config = dict(
    n_layer=9,
    d_model=224,
    n_head=4,
    norm='layernorm',
    norm_place='pre',
    qk_norm=False,
    parallel_block=False,
    init='normal',
    init_std_o=0.0059,
    init_std_down=0.0059,
    lr_head=0.00356,
    doc_mask=True,
    train_tokens=227100000,
    dataset='wikipedia_en',
)
Each number is 128 + 32 x the weight over its row's rms, rounded and kept within 0 to 255. Layers, rows and columns count from 0. Numbers have three digits each. The size before them is the row's rms in percent of the matrix's.

# layer 2 MLP down, 224x768, rms 0.0984, rows 0-223, columns 288-319
102:131150154111074121121140114120106129114146088141108124148179115171160110165178122090142167136139
101:168188082122111112063143137146127128137098151164130096170099093089121138108092051122103165099105
099:152153132121119165113132153174105097110199105138092144095102085076067138100065150155143137091072
098:162164121086081089117124133097147152160120134104148122116174207147109143100113212128157138125137
090:111143125161043061073174126132108136139127109150081125134148098068132077122180104118128074150132
099:090104129087086140124141076070111183128146146149134067110117156151171062153066100099145144100182
097:098122099141164156156163093162149120131142122162189067124129134097070166128171133109115179108141
093:123127174138092080111176155121135047117178209140161168092171138153132147136150121140117170120174
101:158153073128136089153109097107164050139096164148112110109167170059152125132082177057134148122086
098:169099147125130118078172123103064071147119152184077150125102173123096128028133153106111108162101
098:123079136142081117189090175215095124141101090112155128194103111116121140146104115085202158118106
102:116136124130108136154155096188129172094179130139096160117098136201146099151090155117059154123144
102:125154147148094131148155185126131092134110114172145116150110110178141150176178104128135092146157
096:173099117150150137108163152130142160165146127148159077125139232132165090156150191100105094126174
097:174106126120151116134128128146121160128118131084114110060109098116133151154072143142131125110097
100:124045144054168110134124137076093095147175088096128108163122122162122106130137156124146115127128
102:146159148156067111084131041165151127152188223131094098053109148074104187114134120089125199132126
095:177113101138106121112181134098125114164200170091161091114151115146158077149107145150102100120121
097:136102133120123146117133111145091152117178114102122100110130164046169139139135116166121181139128
101:119123100151185089127119096091115116100130151188129103130125178153155142180101107073115122154136
071:099097127181122175065117098148130103102119128117153109127110125079124148136107150166185144184114
104:100194066128137183062126114136110110133135120126116112117156153101150106061148152132188096110089
102:080162129141195125137111128145137116150118159141097117113194143147163128108181107159080108162149
096:089156139164161121119133070170189110086161123159156089166100160122118157107176154143123162146122
094:182157140165122114132159158120160163101142107104125147176102122139091141123175139134163154104113
101:096191133141125129172189099134188109120073150139182186196147121040151116089072161153138086143116
097:050100088148143136116106126137137185141090112120127118090147086123128101127113115146112131083129
104:168103142111112121152094117145152150066109139117130117115135077117174109213082121114127181116149
102:110093153110147095037149149114117154125128142122112139097096118186122141134138138111126148136177
090:108122121115130123134187152171127129141147182100156124148115117106151102131138137087167148098132
098:097190101132099117083141171140078153154151121148132166152141078149090139133123171159139100122130
097:130138129142124144163105203153124153166164145147135129128091141097102104122206159171160195180136
098:146137089155138126207132132113081114167087148114091155061169122097161177099109040138075085078099
102:129122157068144129110124175162108113129134083130089102164141102166135073144100051151143150135185
095:179077160145124097166118123109127126198168140102172133125145128187098132089161109117123137126089
103:116164129125090065152123180191162097157093130103113104044126057129109101112155068115112126108140
092:148114149105075096111104132141178175140054111142086071105105135094146173117151063142101103159097
107:139178131128096138180138108185110178055066150123131127175120150147197125114124164184115126167159
101:136175109114102161121131142157141116080115093094116119143157055112099150137118117135100141101153
103:161111103123101182154115132112139124107055096147173163130174156099110134132177141179088119112139
096:128165121125120101091102132130127120133215147110136163171129084147115123154116127138126150124119
098:145147118134143123085142138128145153146129128213122161113132137144125122091150144100119096105107
096:166091115161135085077178177125162165130151098139164147108117152136195119085087209136132080142140
090:138091103129136086096116067159148124136169105117102124077127133098120148057177137125159045141147
102:157255149105125153111113140169179126106171165152107168129120094150116093045106112061144087131134
098:099119075059158137187119091147116081111118114125145156107062074127086153073131117098131148111063
085:151130152104124111155073084101107139177113154128120151175152137191150099157120134125118166129127
098:086140138167152149149111083097170151116142097153130139153133149158131088140113164087116136113118
090:161116184124140173112134072130079044094119146139106116126120082113144129127086168112151113129119
122:096145049094149196111103160147161137134103168104140158166128131150132101114129130077178099165129
116:127149125019110172103061134108053121103116121104124135194129136125101120119146141116116107152135
103:150146162100128112148151137160114062098101123080136133163139070112133092127138135176116126083113
095:181087110106140060115160169099124132096153143107099149151172153122135101153147120116097205120114
097:123176094138173126178142104083132161099126088115190123117137169122101113143069123094112160109152
098:159156088120116113055108159148135134124093130137127097130155053171170145129115068189165122090142
090:117104108102109088166112154153122135141166119085127145135125070057141139135150104121118051135146
094:171110142138111135129125111142140159190130097102134130139119197117149134125153151146127117109134
102:120162141099120108163134124115121130129115116146175124116068126085139146126064148134163124112119
096:084154141068234119102106143174166154126142114135065084185148137139126085120112173102127154168132
094:130140129152169142147104135167186082140134130156100153172086168107114133136141189135156153098194
093:093112134123130134126140119111125115119117135077123122170143131169136158079144119095141157171142
094:136129116141138167091127136146151157107058136060109185122109114174125150136117113122121116121157
095:123148118095103125124181105056132148136149191136137167101112173143156133127138166115125156172070
097:143155079144138121176089181119144123109139133151139120064111136133112122089120161122117133172095
094:093110112132140119141116136070073124141153186105145198093125113103074094185126097099182134117181
098:129154094092169166129123180136082148124114159125150144117128155216129128145112087132141146152158
089:129150184109123084186082138103159104087058209117108192102118060089130112168129068102171176129135
091:165126154116124111061095169107170202083161107130104148150138087087108111093168134115169157124107
096:103111131141166182146110079148174084177139153167141131126095121125119150132163120143132118121122
102:134098141127117080141120101149126115121135137156120153166155104143185122187116108069126102105152
092:134045127157154209176119155116161151145070132095073131148054198141104159180201185119082133121140
103:166122101129130131148086156149106139104226113119151168099140191115119201095149115148158094124133
098:154129111134129133141108111047118170132099106141148150164149140083128174117147157141042159084169
098:085085128178120080186129151072139130125133144120040123185097120115108121120136147128129121086099
098:101115118099109155142128182142114129119166091186119141137181088123088102179107091108154099142155
091:106168101068101133085158115148115130112166126181106109095099087135069138143126082091122136144114
101:097116133134102150157152150085161158116145135145186127092135106147091116110120168134083143135094
093:140114108138162162030141065163136186116143101109131163157112136116167104135134103134150180116108
099:089146133124130132163093145122137104115056093102209164182107114099093128073093144100141142113177
098:092132158163124104129179109088144039151159116163153133130134131155100106143083092134147120084096
095:165094102137084129141204147121151172097118124149193146215181132189100169091135149161099082130110
098:165044094152128152191081175117145187108109097139172167155114179049116088121136169101138136101140
099:146144155148132138160110152136137119173062173138123169142117134113143150089181141179089138121159
106:109119129157138107098128121068125084116069144126129058129165168173072094162137159126155146146117
107:131142086126106130179088139126165108074115130157062142148090135063102126138096148133120091102124
099:080159121109093160116176158090102026168052107127151187134125110084137160117099123166168126151126
090:109097191118119124097103141130134101143094161155122085163115112191134105120087135129121112122117
100:093173158101112093132155083112103161162148107145182192143125115127112098079125114105153113126190
095:106126122158163119151136116122099083116149116124136103099081119182157110164093069107058051145106
097:117154100073141147107087141166102073150151152181107080065153140089088137066148114082112143150143
125:201166108123149184173167114107162117135136192116129153113111135152114130144125077074105131146145
102:108151119147106132082196135175142139127071094130115131080109138070158140175095165092097138135118
099:114098114136088166158107136138114118168101136115152174190145130138126189109155142109110016118094
095:124116136240168117144160182125137170069195168133141147081146159205173151141111102120151108113162
098:174198166147172104141117139136110101120082098107108144155135067061196142086097115156191132147133
091:137139132173090140097097119159150126154166126101186102144106062086139188155105140115149122167070
095:144116124092125179091081100040120152128175168142097095093169148122136121084111110122164122129180
104:099167222134173088190131093190137178159167114125126118127147093130190092165098097136045107114118
095:096190155107055135151126117148139117124157090126166108133095102115134077142155093053166136145070
094:128102199117091152176131165144094138130165118106108149110105107181164106131139078100171114095114
095:189159118122141170123140141114133116115115127099077120152091194128131136136124150117129153135135
098:161103093179091224168104097073171143094159167191116115112173068091123122100069167114140156120122
097:134123118100138109143132167136084076145158128141123133131120150103062148133181111146199184126120
096:133101089102099111182138175130171156147109105143123145088183098091145080100118125164125181138095
098:138152084117087160077111120141114176138066154114158158107141134170051139152172111092151142111118
097:153090142162158106133168120132131058116102119115152116106130156100185136151138131199123123139139
104:152146134181140130049132108166131119137124113094133197069174078143084187145102125073174105179144
089:124172117098133102170142183140111094156156130099102083119125146120139181168132122123096193115125
096:186112138146127165153089119133100149115099131115103113113130125125092159092134066151111126066151
094:140135108101147106064069088141130146149095169105152108102199102096099159096124143099126109136170
102:165141153130135103189059176083125079153145098111131110120130166108133141120095113131099142144164
093:152104118086109155167156079125153119081073134163142137125157075060167150114104120143158116155140
089:112157076132154175134135099150154161136090123168138119142153133117156109145140102177117115148097
094:141087120127173159165138131105133120135107165120180171123146091110088060034109106146123138098094
089:156158148163096162191168152133098118096132111138151088163125099155126060133112139099164200083169
100:155108112120098110152151196102115135140140168093152093152144099099133116177096141113173083117135
099:113115119083162153042135121154134082125128080131146130145118084070122110113078111144126185102101
098:134155157109133144108109077111120139131132119081115124196143112173093130133181078079162085146140
082:124079147165161045146134132155099100131128132151155101070126111146117149159106137163124125124096
091:144103122132096114134094162075146122184114159137145192123172113162156133118150122063079129125174
103:114113117109134104110115149133125124141068081123154137186113117129137113126150094168121076165144
091:175096158126111136096161174097084163133154132075160084118149163124125098147111081131143146109131
097:163171095093127102107166182081140140126155138091120123088110151186140126109086129109100109134171
090:120176144108117113133089120131090132122143061189152163135129143123180154103153123177113161143097
098:169152112167194172161107125101161133141143147163071165150116115142105124114118091168114207130100
094:105077142156109111063114185113103186108159081127114135066111158105123139095166131154119106126144
102:131153101143127196159144123151147099133109143145099074102163151136115185109103125123139120115115
092:129044136105057150150104186087106132109162107076088109182100156097145089097139161135153109115133
091:149176125153153095076158106169142167125193119162067128061067105169161145100065108142156107117146
094:140059119096131154190133120159110154164116141142101109086166160143123203185132161116146178107129
105:077108158138134113094125141118110100142116179171103126107111159178189116119148139108204107111179
088:092115116098117176113152133152111126143093105135076158141107070123085085107182147122154079159120
104:131122161138159112150108133167128166095120140130127142105153072093145146153098115123109093142133
098:117089067133105160190111155167127112057145104077114083072141085109154084142121114148176119103171
099:155136080110146200210122145107148174118099134171158153153108121096065127123116155146120155125189
097:137170156180057216184188119137136093157124090090229139083162173062127133159103134116111110098114
094:080135130186135126134116139111134213123136122095098130117198143148085124101122146162104104128194
093:115094134125100158081161145067131069120120116160122116143088132115143123165074148142131154100065
096:097119134187115097078162120140114127099072132145079059099089169116169112127130135151106141146096
107:128044132185114096149128098141124124125083092119121113156151154134162090178117097093109177104095
098:093092115144135170149131073122178127134111156128099142083130171101123106085130089109127179099140
103:157100160125135120067121118142118116128118060115136150131173077080125152104190077117104189102149
091:154152100137153166137130139170129138109112093174202117134120152112118080045140092078188175095108
096:136119159149135113139102168170101109116156159085105099123081188141133081152153159108100122121136
098:155084112092140097079191082069146175115102149105150131121116132083106127139078135109099075094083
092:127101096116138137129058221124160149179105037105120100131128132102154130080162127106170101160126
097:185078141087130098116137168177104121099119092072131060104116153185110082123131188162101170152101
087:128082134115123140105115158119127161139051094074120105106133136151097142123141146117176138122095
096:146162152119135139113106081095104100165123116123137161131170142148117066064120132147156130146125
097:127115151156128167131125083128109122072170126149173126110128148177108108127111159122154124146119
098:136169163054131029086095172077135127105087161113059160170125102176106147154151147131114080143115
102:185146134117141150181206090093136148127153213170142159129135142194077165172124172124153136130143
095:128178120183170148149077056079126113147186170181152168060112161153102181087130130193134145129087
088:109115118137150076162138115119137115113142179163179111170124093175088139132063157151122130106106
098:125120161115148096096076166101148155116166151116141125093137184127141147158175116073097132138097
101:129209150084105145109146086108105126208130127072118153119094147208115124118147085171123183157156
092:121146106103160100172156100076122080185156142134181106134106132133111144138131096062110181145132
090:148138150116061115082192119097121180117131162107138107125102102104151127152139112094137086069176
100:130067158134099142083050140165145148139062140143137158140135093161103113076158043117096133122140
100:119082142096081135130152114121140165076109065129094108180116107128113138143108098138097078116103
110:123146141114125126119133102117025134153123131117166170120104128122135125133180154188105079122140
097:108195121156089172183116139142140143140102169170150079101144167144142172073080129128207134163080
096:128154118168113127092071164125126108138108172113065089151125138136114122127189111111148113135144
094:169112138113160144146125143170138070159060111098139091062133124113120153141091119116090108146072
103:153078120145131172092101138094173177104108132079130159139101048127148170149095029153085117102133
097:115073075124152121101106153074134168132105159143130097175177123135101129153127117144133122121107
197:083093203108150026142118136120057145118106077127125134129083152141185169155136138166075106163123
091:125112115164156188132161183234136095122151099120162097089142100128128140177100109174168096123132
098:112144070134106100153103135112092049143196118117083151082129173166132124102107159113088128157112
093:085159106107209134076143095174136174157160165079150120111132166156107138150165164185074170143131
091:170146139118103145170144149110175120106120123094176122136078154061137140115142163110117109150074
097:162129128142109092131113099102089191119098185185110136142128102138112096098123120110081156137129
084:151101136069124166159120175127152158084163111107170080143176132137073060141067162122177117083126
099:085124099169152157107104109147161071092158087118179160156169088170132143099191210114139211105061
095:125138153113129128035119164062098107132150199085065103137144162120077121091176161115076125140108
093:092130137094107117073112136104146197084173071139106136177093132096151108171083160171138078112148
108:114130162144146117143122102136127123093122118097083158104096142108174120107099095107088135145092
101:149149121116119103133133128141132166125122071070119157122153070085123163150125108163090121097101
094:124106127089201136112073137104089138126101084160182152199118113097141075130123165129143131119146
093:117093137144129201216119122175123079124194104143117162132111136215087117108177136140119168105105
089:119178112168133110146139061130130112123045113169163077123177121088088135091087082108086133153114
091:148127137115151104069143133209137153121102148138106114119139116120157131164128126167133084106192
095:027030148100124173164075096207095109106151107097096098155181090147144113105195145202159139166142
103:090115122155115080141140174094108122126127106100160164071105166087130192059175142169078144097128
087:154130165117137086093156134152118140154134086141112171099105156083135139145118121123127078148129
096:124175102141092088136134147096168101106161122116126171105098124102104189121135115111129135123144
098:128130102145125157076113111123160093114082145150144130167110170106144111093104154106115163092087
097:135150147126099108134132076130113134180115139094116124099130080125157079153098117082117112125134
098:123073136126169126178071138187111102101144153111116144102116103135131163137125124127131108125144
095:116100130120138157162132146119177168124129109106084145084152144075122127124082086103178096124123
329:068097163138133090116115125161094138137109072076071104170086090129173160150168091168086109192116
098:079159111131111227152184099143124135152145164164188139109143124095129123128094125143158133127130
092:132134134097138167178104133155129124111124133171180124116189205124129155171153133067143211122047
097:152105153133174184167132100176171087179182119148097123078086105135093111100075130117155108175164
102:131079143099154116119136079127104133130148131112130096146166128126146087206120149137095144157096
090:132149114143100120140102112116127156154187116147124098141123175039106092117122167125115137107169
099:096162152134140162103149081144146096124130100133125105195108109118121155209106115196074094156119
107:186150091130126182140185114065120122138165169094129106106110105174109092149109124157097099107125
134:153165094169096171154138105104202126124085196132128102074184159182107069126138242092159147114133
088:132060117140114123135113153118114100159161139174091126130128135185127086118103114105129100156143
107:150181101160141158132063155127153111084128143132120139152181067141123190119117101102200129091143
096:090152089134126146125100130073098152137156102168141169130122175208048160153155138150092125092097
092:112047130150131053082131103041110153115155105138121118140084255172125173133155121130113111132133
093:108116174126112096188129097133150138130110175144128111101178169125139108141088159110133165115103
097:131130112140139140098145138135130078143173146158119119141107135196104122100088203171112087161181
087:128202106109138133151144116122126124182126135145112111113134115162079195109128084153114141151198
071:129159111177135145082102129147167146124184143175163153100100145089103157120150140176135134102146
091:139111117172115069164131168090101054123099145118124137054090099163100127134183123168124075149139
093:119112134107148083148159144093114080147136129100148174227119155113201126183089118106174123096144
090:133125125140113144110130126150132119075151141227123141129083123166130119128076160115144119109076
091:114107134111117144026103101121178132134096080140074162087104156145122130098147108121158115139155
098:198100129137082192089098099129171092140083117198080105150143138154157108166180193123185165132120
094:162160143131193115177105084090127183128156056101125059142154180129130169099124150158102138141141
095:142111123104136127103105148162144131111193157112109177120188173122146116123102098110159173110044
100:127085125116093095044175091170126148110113112145116114167175124185139038137133125130140109085189
097:088169136142110161157148173113119104115068240137141149077153087065139143145196110150143093144175
087:128113069130127133092132161142133154137181126121178112118133108129071119130132094130122108129133
101:143159163177107147102120138113117129165185114150125080145118137102087069148122129109142147126164
100:113127139098136066159149048113177136140122141119133109071132153165163084146165109138120110119127
099:128191177120141074186176103129139144137123117117113088121120152172169183186119113135100170119175
091:089174144106153097087148083118143139152143126135157142079139094130117145144099111134145116110126
103:160072094165187123143116075123133121125125098123079144142116127112150135112170135145136134135132
097:109178151108136118085135095151147119108127132152106095132124113148174163129127168092107126110171
102:103115107051102075164176089132078167151164131088128150153121137157134134132078078151156120139118